{
  "n_layer": 10,
  "d_model": 512,
  "activation": "gelu",
  "attn_scale": 0.125,
  "tie_embeddings": true,
  "init": "uniform",
  "optimizer": "adamw",
  "beta1": 0.95,
  "final_lr_fraction": 0.0,
  "batch_tokens": 65536,
  "steps": 7671
}
Each number is 128 + 24 x the weight over its row's rms, rounded and kept within 0 to 255. Layers, rows and columns count from 0. The size above them is the row's rms in percent of the matrix's.

# layer 7 MLP up, 1024x512, rms 0.0293, rows 700-752, columns 320-383
size [109  97 102  97 101 101 103  98  97 104 103  88 102  97  93 106 100  95  92  92 108 107  97 102  95  97 108  94 101  95  90 107 101  99 105  96  97 101  93 102 103 104 104  98  99  96 107  98  90  91  91 102 108]
[[ 88  90 102 108 162 106 113  72 138 129 101 171 144 116 176 129 114 101 133 128 173 169 155 123 150 115 108 138  94 100 151 115 131 120 120 153 114 113 150 157 115  83 131  88 166 155 176 132 128 155 119 145 134 127 110 149  89 116  99 123 112 129 152 143]
 [123 134 138  94 110 109 104 154 129 113 126 136 117 124 150 110 118 137 134 155 164 130 119 107 156 136 159 117 135  91  91  57 116 127 100 105 183 111 133 133  94 128 118 127  94 123 121 118 105 141 128 130 125 142 147 169 139 178 150 105 128 163 139 144]
 [167 125 102 117 160 180 146 125 142  86  87 117 182 150 136 152 127 119 112 120 184 117 112 145 107 145  85 117 106 134 149 139 133 122 125 121 109 135 134 103 141 120 119 157 168 107 133 136 124 156 140 120 146  85 106 111 132  92 123 142 167  93  96 149]
 [145 146 134 144 156 109 135 115 125 133 138 150  96 135 109 123 128 156 104 170 137  96  95 150 118 106 114 185 160  70 158 120 149 119 174 147 130 119 101 139 104 100 110 123  93 109 124 159 130 122  92 144  72 112 100 117 123 145 117 108 140 137 150 154]
 [132  87 168 128 121 115 125 132 100 136 141 115  86 109 160 137 132 134 120 131  87  98 149  79 170 155 118 140 165 153 154 124 152  84 122 121 143 128 158 127  93 111 145 181 162 136 134 110 103 116 152  96 147 100 193 121 127 161 149 105 138 134  96 157]
 [130 133 141  74 122 130 122 104 150 117 112 130 130 132 160 133  72 117  88 125 118 159 116 149 159 113 111  83 146 119 133  65 116 101  87 151 116 143 154 140 101 189 115 139 125 149 111  97 138 148 107 124  98 123 123 132 117 182  83 166 156 155 114  82]
 [112 109 147 121 155 138 181 151 136 142 108 135 116 127 100 132 108 170  98 157 139 138  98 103 172 117  73 153 163 122 139 129 142 130 171 148 104 147  97 107 142 134  93 134 137  91  87 150 120 163 126 140 125 103 120 117 183 108 139  96 131 109 131 124]
 [117 140 165 147 124 130 110 128 156 111 116 153 129 139 145 153 115 112 143 132 126 115 129 128 101 132 122 170 112 160 141  93 141 110 115 114 123 104 112 141 120 166 153 116 101 169  85  99 167 155 116 172 156 116  99 115 146 135 115 132 152 114  72 118]
 [132 116 170 101 149  99 142 135  87 170 109  90 163 121 137 156 154 129 112 136 159 114  86 115 144  90 125 145 119 143 138 106 138 128 139 122 116 133 142 101 151 138 119  81  94  99 113 174 104 178 154 104  82 114 140 152 189 134 128 150 110 102 129 127]
 [137 114 166  65 100 108 127 151 175  92 111 113 140 100 155 115  89 184 127 154 133 148 119 154 117  66 111 109  94 115 137 125 125 106 117 120  75 121 129 118 181 124 126  97 121 112 165 116 167 169 149 167 121 136 152 195 141 159 148 134 105 155 147 151]
 [123 156 115 121 110 118 171 111 111 134 149 150 139 119 104 114 101 126 140 148 126 153 128  94 120 137 123 113  79  76 184 131 133 149 121 105 132 163 149 164 184 127 148 141 142 155 127 111 140 119 164 112 138  93 169 153 129 103 115 109  98  66 137  81]
 [140 100 139 164  75 148 189  92 124 137 146 161 118 102 111 189 123  64 121 123 106 110 111 112 158 104 110 161 117 126 128 109 102 102 128 130 157  94 106 131  97 137 113 131 137 137 172 105  99 100 106 160 122 127 149 134 145 140  98 144 126 117 106 169]
 [153 157 129 120 172 125 182  99 130  72 158 138 131 131 145 115 132  97 145 161 124 108 122 111 166 108 122 156 114  97 165 153 128 117 135 104 147  89  98 117 137 123 103  95 138 130  96 106 151 112 110 108 173 128 163 119 142 124 102 117 176 103 107 108]
 [169 143 175 143 119 125 118  97  79  70 104 129 189 122 140 120 139  86 162 147  93 108 140 120 132 128 139 149 122 179 137 118 139  78 138 129 133 108  82 148 143 137 112  90 125 144  70  63  99 147 142  93 110 125 136 127 134 124 127 130 117 148 102 114]
 [152 114 142 126 137 164 139 146 129 104 142 149 124 103 136 130 145 134 142  61 108 131 129  80 138 125 122 134 144 130 119 131 130  88  99 180 145 127 113 188 129 131 157 132 114 112 122 135 111 181 112  85 129 111 163 106 107 130  93 167 139 138 106 124]
 [172 119 129 146 143 153 110 104 101 109 120 140 152 134 136 152  81 116  86 150 117 146 118 113 109 155 136 150 126 136 125 140 122  97  73 158 128 114 145  93  91 155 118 125 138 118 200 107 100 140 140 126 174 121 122 109 141 133 134 133 120 113 110 119]
 [110  87 166 131 139 128 150 152 161 109 117 131 102  89 128 127 155 145 132 138  99 196 124 122 171 129 127 143 135 130 155 105 138 112 125 141 131 110 180 134 131  83 161 157 108 158 126 105 107 177 115 151 104  95 129 125 150 143 154 139  92 127 129 141]
 [102 108 127 128 175 176 110 131 142 103 126  67 117 121 122 102  97 121 175 159 124 143 111 129 130 154 145 104 120 119 106 127 131  91 132 163  68 139 103 117 128 107 147 134 151  79  91 153  96 140 153 135 166 116 165 121 105 133  96 139 130 109 131 107]
 [139 110 137 157 104 128 131 149 116 119 127 133 162 115  85 146 144  60 137 114 128 150 136 121 159  94 111 137 138 102 113 125  96  77 126 198 151  86 119 136 114 142 132 154 160 123 123 127 165 140 108  99 147 126 132 128 113 122 129 111 122 162 111 150]
 [141  87 124 156 134 129 147 106 197 107 156 135 108 112 150 130 117 100 143 138 148 165 127 121 150 164 128 129 124 151 124 118 144 100  85 131 133 141  78  85 119 123 115 138 123 128  73 116 122 116 116 136  91 121 131 157 124 147 135 169 123 123 139 144]
 [136 108 139 116 114 114 118 132 117 118  83 103 114  96 125 131 113  77 105 103 144 130 146 165 134 127 140 121 121 124 156 132 149  94 133 128 145 143 121  80 107 123 128 141 105 105 145 112 114 129 130 130 153 103 151 139 140 136 152 155 130 130 136  99]
 [153 136 128 104 112 160 126 105 135 128 122 129 111  99 133 140 144  85 148  72 121 105  90 123 155 123 144 139 150 119 128 125 151 141 135 122 137 117 130 166 120 129  97 106  91 135 121 134 182 173 143 154 108 113 137 134 128 123 122 152 104 101 124 137]
 [145 139 116 100  95 141 109 100 137 100 133  81 142 159 107 122 174 107 127 112 150 162 156 130 118 135 110 142 119 146 167 131 135  51 119 141 144 116 103 134 123 126 167 114 153 144 159 111 122 119 105 148 130 108 131 111 125 156 155  69 144 142 104 139]
 [102 109 134  94 114 146 148 114 172 101 123 139 140 144 148 130  43 140 110 108 120 115 139 112 106  88 106 135 129 154  92  87 161 155 145 150 119 123 109 120 110 113 116 145 143 110 128 143 119 139 120 109  99 124 105 141 124 125 129 107 102 103 102  89]
 [157 135 117 165 143 119 145  89 115 114 131 140 133 135 117 157 120 121 134 103 129  93 150 120 144 142 143 141  98 152 139 141 116 139  64 161 132 114  98 137 161 120 126 105 144 115 115 167 181 134 131 116 130 137 125 177 133 116 159 136  85 135 111 149]
 [141 155 154 100 142 132 106 104 134 130 120 105 144 142 127 140 102 148 100  95 107 130 144 130 119 121 123 129 158 105 143 133 133 108 120 195 135 111 150 129 123 100  77 115  95 168 119 141 107  94 156 122 145 135 124 123 147  88 150 137 157  93 169 154]
 [131 115 166 113 138 177 119 144  57 111 105 110 106  93 140 140 146 129 110 120 108 108 119 146 121 163 139 131 136 187 129 131 108  99  86 142 153 134 128 129 150 161 152 150 120 129  89  92 142 168 117 129 142 108 168 134 145  93  91  91 117 134 130 151]
 [139 120 151 166 119 121 124  85 112 129 130 132 108 130 145 102  94 128 109 112 132 167 137  50 120 140 150 124 123 107 154 123 140 130 115  91 108  80 119 141 138 166  99 149 138 118 124 163  79 151 160 120 156 142 129 139 134  87 107 148 100 109  81 123]
 [125 141 128 127 159 113 167 101 139 116 140 119 110 135 115 118 155 159 132 182 155 105 105 116  94 127 111 142 125 106 104 136 156 125 125 130 137 145  82 134 146 135 119 131  69 138 143 111 138 164 104 154 111 151 181 167 114 126 125 148 170 117 145 116]
 [129 133 124  94 141 162 132 158 167 160 141  98 169 129 145 138 103 126  58 136 169  98  82 139 127 141 157 130 154 129 136  67 146 123 150 133 111 159 119  93 124 163 120  91 157  79 100 103 140 132 128  94 176 125 160 143 106 129 150 129 105  95 124 107]
 [109 117 153 122 162 127 183 132 121 124 121 119 120 140  91 133 141 140 137 103 127 129  96 156 106 153 136 135 139 119 139 139 122 107 143 144  85 132 100 125 124 137 123 129  98 117 124 107 106 139 160 129 156 120 145 126 137 120 123 122 137 121 129  89]
 [122 200 132  90 128 117 134 158 139 115 103 112 138  96 113 127 157 178 106 123 109 129 160 178 153 101 149 118 121 125 167  69 144 126 133 114 139 141 144 166 139 130 149 112 129 100 128  64 109 125  90  85 139 129 145 205 138 134 117  90 124 156 130 110]
 [157  93 133 127 129 105 134  93  95 113 147 157 103 135 105 130 117 152 163 139 106 155 110 113 106 133 113 149 132  95 185 107  97  97  97 154 156 121 185 106 128 108 124 126 142 193 120 124 130 106 154 136 139 133 146 131 117 177 112 101 115 114 152 151]
 [150 138  86 132 141 113 122 158 140 133  83 128 158  98  84 132 179 110 150 134 117 145 144 122 121 158 141 115 110 133 120 132 136  60 129 108 115  74 151 132 156 159 106 150 140 122 122 177 161 119 147 135 122 108 142 153  94 130 137 143 183  82 166 142]
 [174 143 132  91 105 143 139 118 151 143 118 155  91 155 125 155 113 128  71 174 131 117 125 151 151  89 137 125 120 129  97  92 158 119 103  98 135  97 113 136 157  84 148 133 167 107 139 105 151 156 144 136 108 144 148 213 165 102 153 121 150  64 104  95]
 [155 114 130 113 155 129 129  96 149 121 148 137  81  99 111 118 137  82 162 118 155 139 155 142 151 112 127 132 164 130 122 120 127 145 127 127 132  84 109 140 153 137 144 103 144 124 141 129 131  95  98 109 148 127 164 122 154  96 132 130 165 116 121 123]
 [ 69 142 117 218 156  73 123 145 144 121 138 151  93 123 147 155 131  64 155  74 149 130 155 110 119 147 142 137 115 126 145 141 113 134  87 206 131 112 141 139 147  95  96 111  94 156 180 146 118  90 150 120 126 150 143 138 118 108 121 142 129  93 145  68]
 [123 127 171 128 146 176 138 125 114  99  92 156 164 111 132 135 108 126  90 112 134 100 116 105 125 139  91 199 110 157  93 110 131 135 121 164 137 133 101 149 149 163 110 114 120 153 126 113 130 132 107 118 101 129 154 139 145 121  89 161 173 114 113 190]
 [135 137 153 155 189 155 125 126 117 107 151 150 105  90  91 148 152 123 136 141  86 123 129 115  80 131 117 149 121  89  92 163 166 143 149 150 165 150  74 181 126 149  95 118 148 142 103 118 190 131 102 115 115 106 168 134 115 155 125 167 128  96 168 143]
 [ 95 148 156 121 131  77 123 138  98 147 139 103 122  75 186 127 127 154 112 127  91  86  96 130 131 102  95 161 124 116 119 156 116 130 100 130 125 131 111 123 146 172 146 125 120 107 108 139 125 139 129 133 100 127 114 147 169 123  61 118  95 171 108 129]
 [ 90  85 143 174 152 104 148  93 173 122 134 138  86 124 145 150 165 148 140 112 106 125 149 171 158 134 102 135  86 134 135  89 121  96 169 147 104  91 106 148 180 160 133 137 154 127 131 133 132 133 190 106 134 103 199 127 129 125 147 126 132 135 136  86]
 [112 114 111 120 100 129 154  88 128 132 139 139 127 127 159 155 123 109 105 115 140 136 155 128 186 139 154 122 149 107 109 132 103 142 108 122  85 126 126 128 147 124 121 104 156 137 109 124 126 108 164 101 150 130 144 185 125  99 130 139 124 158 127  90]
 [ 97 153 123 152 133  72 169 108  89 163  91 151  92 148 114 143 160 133 143 103 160 139 102  83  88 124 100 155 142 152 163 168 139 138 118 132 125 117 124 107 144 104 152 167 128 109 119 108 138 152 151 148 140 117 132 116 140 148 108 109 155  91 133 100]
 [125  71 140 120 151 120 126 136 147  96 139 138  90 125 115 162 116 130 137 141  92 150 125 106 108 114 140 118 105  95  93  87 157  97  69 130 123 139 134 133 149 148 156 170 143 114 133 116 123 136 105 121 150 112 139 127 133 134 165 110 122 151 156  90]
 [137 133  96  88 168 144 150  99 118 110  77 135 148 125 159  91 151 125 112 112  64 136 133 119 127 141 136 134 142 133 132 125 103 135 150 130 134 137  89 162 149 136 156 101 155 167 114 152 172 125 130 129 141 106 109 163 108  66  84 126 115 148 105 124]
 [103 164 110  99 123 141 123 141 140 136 140 150 100  94 131 130 110 156 146 169 120 106  93 110 109 117 124 119 126 138  98 120 143 149 113 153  86 122 132 144 119 133 195 123 144 118 102 147 122 179 129 122  97 119 134 143 154 137 134 173 137 101  95 113]
 [102 154 123 119 118 183 133 136 124 111 160 133 132 114 106 110 100 122 107  94 181 130 114 130 115 135 109 150 133 148  98 140 134 125  90 123  78 178 143 132 150 140 111 102 106 112 122 114 100 120 163 146 145 115 122 112 110  98 101  77  53 149 121  73]
 [109 158 121 158 178 115 132 101 129 140 131 127  91 105 127 173 105 100 142 165 158 136 124 116 104 127 128 176 142 119 149 118 127 125 115 122 152  86 137 109 118  93 132  77 126 144  99 119 146 136 160  77 122 130 154 121  99 158 143 104 100 179 134 122]
 [142 105 125 128 160 143 149  95 136 133 116 147 126 113 164 140 125 111  93 111 148 116  94 160 110 101 155 160 115 124 126 105 153 112 136 107 122 115 131 118 150 179 123 139 136 135  95 136 148 119 128 126 146 140 170 133 112  99 114 138 123 133  86 136]
 [122 144 121 106 184 138 132 158 191 145 118  72 115  94  75  92 151 129 133 102 163 131 153 122 115 100 153 129 124 117 123 127 139 125 146 158  98 109 115 103 106 128 169 112 124 113 107 150 119 171  83  90 112 153 100 124 136 147 158 131 107 142 121 130]
 [117  91 131 169 108 104 137  66  81 137 114 141 105 118 127 112 112 116 120 100 106  84 130 135 139 122 127 156 116 116 146  94 141 161 132 152 139 109 144 140 140  97  69 172 124 125 144 167 125 109 136 165 158 105 146 136 121 152 120 174 141 141 117  96]
 [142 114 159  90 146 126 128  83 122 150 115 166 135 121 146 127 130 130 122  89 168 108 121 111 152 163 131 153 115 122 102 130 117 138 102 164 128 126 123 114 122 131 154 184 164 154  96 156 131 146  91 129 126 143 128 122 149 123 122 133 120 132 185 126]
 [124  70 124 115 128 107 140 102 118 111 121 102  65 122 117 182 164  98 111 125 179 136 138 116 106 163 121 166 155 132 100  91 145  92 143 175 186 114 129 117  97 105  97  92 136 147 141 175 113 119 143 140 114 135 144 151  98 107 131 149 122 110 154 165]]
# layer 7 MLP down (transposed), 1024x512, rms 0.0284, rows 700-751, columns 320-383
size [112  94 106  91  99  96 105  95  99  99 104  92  98 100  92 114  95 101  99  99 107 107 102  94  91  96 109 104 104  92  88 103 100 100 109  90 105 108  97 103 100 101 112  95 100 109 110  98  93  89  93 100]
[[116 105 142 101 131 105 126 106 130 116 175 124 159 169 138 147 110  86 118  92 106  91 129 134 185 115 133 118 143 147  86 163 133 127 123 132 106 155 125 133 147 119 126 156 139 153  80 160 119 138 128 120 157  95 111 134 111 149  87 141 169 124 137 171]
 [122 121 146  93 108 122 116  86  90 103 111 143 113  98 130 166  79 104 101 149  82 147 160 140 140 140 139 148 147 115 118 120 132 121 129 130 132 143 132 136 127 154  93 146 151 139  91  76 177 116 127 112 139 105 151 129 115 141 161 105 121  84 162 135]
 [134  85  89 133 137 102 116 107 132 151 136 171  97 105 136 145 137 129  98 158  97 165 132 117 125  91 161 164 111 137 141 113 122  95  95 118 120 199 128 171 113  92  77  95 100 124 102 125 107 150 143  90 120 101 154  88 145 151 152 121  90 133 107 177]
 [119 143  94 160 112 100 136  64 109 108 131 110 137  83 152 124  86 127 137  87 120 139 130 113 126 150 131 149 138 173  77 109 107 133 119 128 100 157  98  90 134 126 102 152 141 139 133 101 176 140 149 132 152 127 132 121 143 109 137 145 108 147  92 137]
 [118  98 131 125  95  91  84 144 143 148 146  98 156 156 130 135 100 124 105 149  95 135 137 177 139  97 127 163 154  95 118 132 138 156 130 162 163 166 128 140 113 103  89 114 115 123 109 137 148 176  94 133 104 138 151 125 119 137 143 213 144 114 128 143]
 [133 124  72 131 116 110 117 124 112 149 132 114  64  94  78 115 118 135 162 105 134  95  91 124 143 154 133 126  93 179 160 150  94 127 145 157 100 152  97 113 129 108 109 157 116 119 108 141 131 101 110 119 172 150 150 139 140 144 121 147 102 115 132 163]
 [136 121 137 126 132 161 134  88 128 140 156 146 126 130 161 140  73 137 127 125 193  77 139 158 139 119 173 139  92 129 158 150 135 116 145 135 115  74 180 126 113  97 140 140 159  97 188 148 115  99 169 118  77 148 161 124 110 126 133  88 117 131 122  98]
 [144 103 117 114  93 147 135 144 145  92 174 119 166 125 139 102 113 125 123 111 149 125 133 143 139 114 110 131 103  86 194 130 126 100 118 124 147 152 124 149  81  68 126 175 104 108 108 145 131 134 118  75 110 139 131  70 150 128 125 118  92 131 154 125]
 [132  99 139 126 121 106 157 100 154 140 117 131 110 160  91 163 124 112 148 119 165 121 118 104 137 150 113 139 159 107 123 131 131 119 147 159 153 103 106 142 105 103 111 162 140 116 155  92 138  96  91  97 162 146 121 126 103 120 138 140 160 196 114 109]
 [ 92 127 127 112 168 184 135 127 133 123 146 153 103 175 162 155 120 122 104 127 142 160 157 136 151 133 116 120 135 129  77 128 124 111 113 135 136 139 114 109 157 142 100  93 175 115 140 136 122 155 136 108 156 117 129 137 146  97 113 105 145  95 146 158]
 [103 160 131 158  95 105 165 135 142  92 114  83 136 136 156 107 137 102  81 152 179 135 120 110 126  95 100 110 124 181 135 124 135 152  89 131 134 107 162 138 109 172 130 164 137 138 125 119  97  76 139 145 153 116 150  99 126 145 120 148 146 124  90 135]
 [139  86  99  76 135 149 109 167 153 138  84 124 121 138 123 113 155 138 117 128 154  64 153 147 121 112 136 105 111 154  90 106 114  98 104 165  96 196 103 147 122 137 132 139 113 115  78 128 157 157 143 128 126 144 113 110 123 157 125 111 184 135 152  94]
 [144 121  67 147 145 118 110 123 121 111 133 170 115 163 130 143 124 122 153 110 165 134 126 159 100 140 116 161 140  96 130 152 122 146 143  81 123 142  89 121 132 140 131 112 138 134 159  91 101 150 168 129 151 120 119  93 135 136 142 121 139 129  83 153]
 [111 102 114 124 122 115  97  98 123 110  99  94  93  98  97 104 141 161 113 138 120 140 115 156 134 123 176 141 152  99 125 153 109 115 152 125 134 124 130 141 107 137 156 125 132 158 170 145 179 118 135 140 126 128 163 109 121 154 131 134 184 130 133  80]
 [147 155  91 119 141 147 141 145 138 124 145 113 135 158 143 131 123 126 156 132 121 125 135 139  99 122 104 145 135 108 134 131  99 100 183 139 153 106 162 116 152 185  66 124 112 109 116 160 141  99 126 115 133 119 167  88 111 120  69 109 139 125  91 117]
 [159  76 153 137 135 122 110 120 148 166  95 104 137 164  68 113 121 131 106 118 113 156 126 106 137 128 115 127  96 116 117 159 109 155 119 156  98 116 195 109 127 159 103 162 152 126 120 134 123 136 120 125 139 123 121 151 105 137  92 118  70 101 127 130]
 [103 136 127 121 117 145 103 119  82 130 143 158 114 115 100 175 139 133 154 148  70 143 166 147 125 105 165 160  76 141  85 132 130 148 125 145 111  91 145 131 133 181 152 102 116 117 141 106  86 159  92 112 141 146 122 146  98 116 157 141 170 140 115 137]
 [133  68 158 155 134 115 100 123  85 147 143 185 148  97 135 153 139  97 100 128 123 137 136 178 131 101 115 172 120  94 118 116 116 132 157 131 170 117 114 153 152 109 131 135  92 147 124 129 156 137  99 162  78 162 116 162 154 135 118 121 111 131 152 157]
 [ 95 129 110 160 126 113 130 146 123 107 115 111 158 130 136 159 103 152 130 147 121 126 121 145 112 161 152 103 198 153 122 108 143 180 158  93 141 161 125 121 109 163 104 115 154 108 122 108 111 142 149  83 110 138 124 140  98 106 136 139 132 126 161  98]
 [118 178 126  64 123  95 142 144 137 128  98 146 125 149  97  85 101 135 109 130 147  86 121 142 134 148 130 103 103 143  90 102  92 119 158 164  93 123 109 103 134 130 102 133 123 156 141 141 137 115 122 125 135 104 125 158 123 134 135 120 155 138 118 182]
 [158 144 130 105 152 167 168  89 156 154 132 106  91 175 103 100 141 163 128 116 137 147 140 103 126 131 105 164 139 141 117  83 163  73 128 119 133 102 128 137 129 144  86 130 105 137 125 130 133 125 184 105 100 118  97 111 119 127 128 140 115 136 103 104]
 [108 125  82 104  93 172 115 165 102 132  97 136 125 136 161 152 104 103  92 114 154 128 108 139 140 153  97  94 119 137 168 145 141 133 132  91 106 166 140  88 135 143 112 116 138 111 179 154  78 111 104 159 124  88 132 129 130 109  89 141 166 118 137 107]
 [110 108 147 108 165 158  95 105 122  82 120 111 128 114 124 132 134 124 161 141 113 141 113 114 117 106 116  92 112 114 113 172 112 174 131 147 118 112 146 115 128  90 123 130 103 170 117 118 132 141 129 143  72 123  68 143 139 115 144 122 152  76 118  82]
 [123 117 157 147 113 185 100 153 107  96 140 138 167 148 129 111 143 113 136 154 146  90 141 186  87 141 109 130 109 132 140 130 152 117 148 113 145 117 141 129 139  97 143 136 102 183 139  74 131 133 116 109 119 147 112 123 133 110 104 163 137 107 147 148]
 [165 119 114 121 178 138 159 125 139 133 143 111 135 146  87 143 127 144 147 108 141 144 107  43 125 131  89 110 148 159 115  85 116 125 129 141 141 124 142 145 128 128 171 111 149  93  98 119 158 112 103  82 134 159 125 164  91  69 128 134 180 144 128 113]
 [ 90 117 154 133 147 114 143 130 114 124 134 134 125 136 153  96 114 119 161 111 107 140 109 110 133 107 139  96 117 157 124 129 138 141 137 116  98  92 124 133 129 155 142 120 153 158 135 130 121 138  96 125  99 156 105 146 120 122 117 103 151 114 126  90]
 [131 160 138 132  80 157 110 119  80 114 170 149 147 145 135 161 109 136 127  88 150 109 119 107 104 118 149 103 109 150 105 190 143 123 152 102 141 120 107 100 146  96 109 103 157 101 160 133 140 102 111 119 137 129 115 111 166 113 118 167 137  92 133 120]
 [142  95  88 114 105  84  97 150 152 140 147 179 139  75 111 129 155 112 158 168 181 146 140 164 127 129 115 146 121 109 107 138  90 124 134 118 108 140  85 116 136 126 114  94 134 118 132 136 128 171 131 112 121 127 110 122 115 123 132 120 149 143 154 150]
 [136 143 135 139 125 111 127 117 103 107 153 134  96 140 127 138 121 144 105 101 110 137 127 131 127 129 159 139 110 114 123 133 126 127 122 109 130 128 158 115 114 165 103 114 137 124 135 195 140 128 191 129 141 123 132  76 113 127 160 112  86 158  99 157]
 [128 102  88 164 164 107 133  79 109  79 122 143  78 115 107 146 134 119 172 111 120 116 112 132 124 117  99 121 106 124 122 120  98 132 105 135 143 124 128 142 107 125 123 117 112 114 122 120 123 123 119 177 134  87 119 133 104 134 183 170 147 158 136 119]
 [ 99 119  98 136 133  99  90 132 140 116 112 138 134 131 119 134 115 140 108 129 128 122 143 110 112 126 105 153  89 111 127 126 176  79 129 110 135 110 149 115  84 120 159 111 127 141 177 128 135 127 124 156 120 129 151  97 134 138 150 124 152 136 122 123]
 [116 105 132 147 110 132 118 121 138 107 119 132  98 162 176 105 124  97 116 116 127  90 108 120 147 137 118  62 119 162 149 125 116 134 128 158 124 175 189 129 133 125 126 142 124  97 106 101 118 118 147  86 166 169 153 109 178  99 183 116 156 122 105 119]
 [ 80 164 135 120 104 156 162 132 128  96 137 100 162 129  93 127 158 167  40 161 132  89 130 142 117 101 146 102 132 161 102 127 149 137 117 132 118 115  97 125 146 117 134 139 103 121 131 133 170 161  77 147 130 132  99 160 126 115 131 121 141 133 125 104]
 [124 143 141 149 162 117 132 154 119 120 143 169 144 116  67 122 137 128 122 147 149 137 122 154 123 137 169 135 126 112 121 132 124 126  77 171 164 139 135 100 134 135 137 106 180 118 136  89 123 120  99 130 124 163 104 141 136 139 112  86 120 120 138 129]
 [130 117 154 163 190 128 167 133 108 136 116 108 152 153 155  98 173 117 151 105 116 155 138 132 119 160 128 171 135  86 118 134 111 131 151  99 146 143 145  79 115 123  95 116 126 141 135 109 152 121 128 151 170  92 111  80 143 110  88 142 153 168 115 138]
 [103  99 121 154  83 150 172 146 110 203 107 142 165 115 150 158 129 153  95 141 102 117 143 108 106 128 116 120  90 164 155  94 156 125 123 125 147 132 102  99 145 137 115 123 102  94 125 137  87 168 113 142 146 147 142 126  86 114 118 124 130  96 155  84]
 [137 143  72 142 123 121 178 114 165 144 136 114  84 117 118  87 107 122 114 144 158  97 127  92 122 117 105  73  95  99  98 155 121 133 126  86 112 141 135 169 129 116 170 118 140 114 138 118 161 173 142  97 113 135 162 167 115 152 131 136 184 124 152  92]
 [103 134 113 211 127  97  88  67  95 126 109 124 138 117 175 104 112 111 191 141 118 105 121 171 138 129 180 164 106 130  95 200 136 151 160 160  88 106  92 115 114 139 138 132  94 117 136 105 145  70  80 140 136 133 109 112 136 145 149 114 113 115 120 129]
 [168 178 122 141  76 152 121 143 124 152 137 114 116 176 160  93 131 135 137  98 165 118 123 124 128  91 137 169 114 128 118 158  90 133 107 117 106  96 114 123 123  93 108 127  56 170 146 116 133 111 128 160 104 150 125  83  74 108  92 132 124 141 121 108]
 [105 113 107 148 119 130 141 136 125 113 175 142 162 103 107 140 106 159 138 166 127 143 151 142 121  87 148 132 129 174  87 122 142 150 149 112 103 153 138 134 130  62 133 138 149 151 109 125 166 126 149 134 138 126 133 105 118 181 146 120 116 126 183  83]
 [156 114  83 165 143  88 101 110 147 149 139 166 122 155 139 133 139 100 132 131 137 138 123 147 134 128 152 139 140 138 119 126 119 187 139 149 160 155 132 112 116 126 124 117 122 133 132 122 143  78 146 122 125 135 128  76 135 155 139 121 119 193  89 147]
 [152 145  98 150 131 135 117 134 153 115 186 135 103 165 135 135 104 128 156 163 111 129 134 147 103 117 112 143  90 134  92 149 141 110 118 142 149 125 137 150 165  66 151 124 118 121 109 103 150  97 124 112 104 111 127 156 159  63 101 143 127 116 125 140]
 [ 93 123 124 143 105 183 126 154 126  83 116 103 141 116 100 112 116 142 128 137 149 126  91 110  99 102 126  99 129 105 143 145 128 111 112 130 132 101 103 148 116 121 198 117 128 137 162 167  73 157  96 167  72 152 134 139 124 141 136 127 141 191 168 118]
 [104 172 150 142 109 148 151 134 152  96 135 106 134 127 165 100  98 161 126 105 101 135 116 118 133 152 141 121 110 142 149 167 117 154 157 112 122 138 128 149 122  94 161 162 147 117 131 145  98 117 138 152  96 166 154  89  83 145 111 132 134 106 129 173]
 [ 90 110 133 133 108 113  94 129 116  94 135 118 124 106 112 114 153 129 188 118 117 118 121 127  83 147 162 108 111 106 119 103  95 135 140  87 134 128 120 132 147 107 140 107 172 135 125 133 159 146  61 139 142 157 135 161 116  86 120 177 156 141 160 134]
 [ 81 141 130 120 139  89 134 118 132 131  78 103 146 117 112  98 174 146 126 139 173 125 142 133 162 108 135 100  96 100 150 183 165 133 126 141 132 150 138 112 107 114 122 126 111 157 161  98 136  82 132 168 129 153 114  73 133 108 116 113 148  95 171 167]
 [115  99 148  99 126 120 127 115 117  94 136 144 103 166 121 100  88 151 114 131 110 125 130 147  94 135 116 164 112 129 159 115 136 120 143 128 132  99  91 186 155 126 158 141 153 119 154 150 120 159 101 109 123 105 140 194  92 123 147 164 170 116 157 118]
 [159 124 135 100 123 101 137 123 124  73 134 108 140 139 140 105 144 150 118 155 152 117 128 130 113 141 122 114 120 116 138 139 143 141 131 103 127 122 114 147 166 143 101 148 139  87 120 127 110 122  77 127 132 188 135 131 128 117 140 143 139 109 114 131]
 [141 118 149 156  97 120  93 155  89 151 126 126 162 127 126 117 147 124 130 108 107 141 196 115 168 166  96 131 130 123 130 158 155 123 145 139 116 148 130  96 114  88 114 157  98 131 160 107 118 113  98 113 122 111  96 107 128 128 146 109 106 124 115 139]
 [131 120 163 136 172 153 142 103 105 118 102 127 148 120 141 128  97 151  97 113 112 102 100 121 169 138  83 154 140 152  87  93  73 107 147 124 118 132 119  85 110 108  75 146 144 170  95 135 163 105  95 150 130  66 153  85 131 110 133 133 166 118 144 119]
 [146 107 124 164 161 127 129 150 140 164 132 100 119 170 123 132 116 130  97 128 142 140 142 140 143 117 104 113 114 134 114 154  74  78 142 149 146 142 106  90 148  98 161 106 190 104 139 164 138 134 104 104 123 182 177  51 102 116 129 148  94 161 139 180]
 [126 116 137 149  94 143 125  98 134 170 155 126 146 125 124 133 149 121  81 149 152 132 119 136 123 164 159 110 146 158 150 165 129 128 140  99 108 150 142 162 160 131 130  99 107 156 115 103 148 119 140 138 109 112 158 172 137 166  81 158 110 106 109 113]]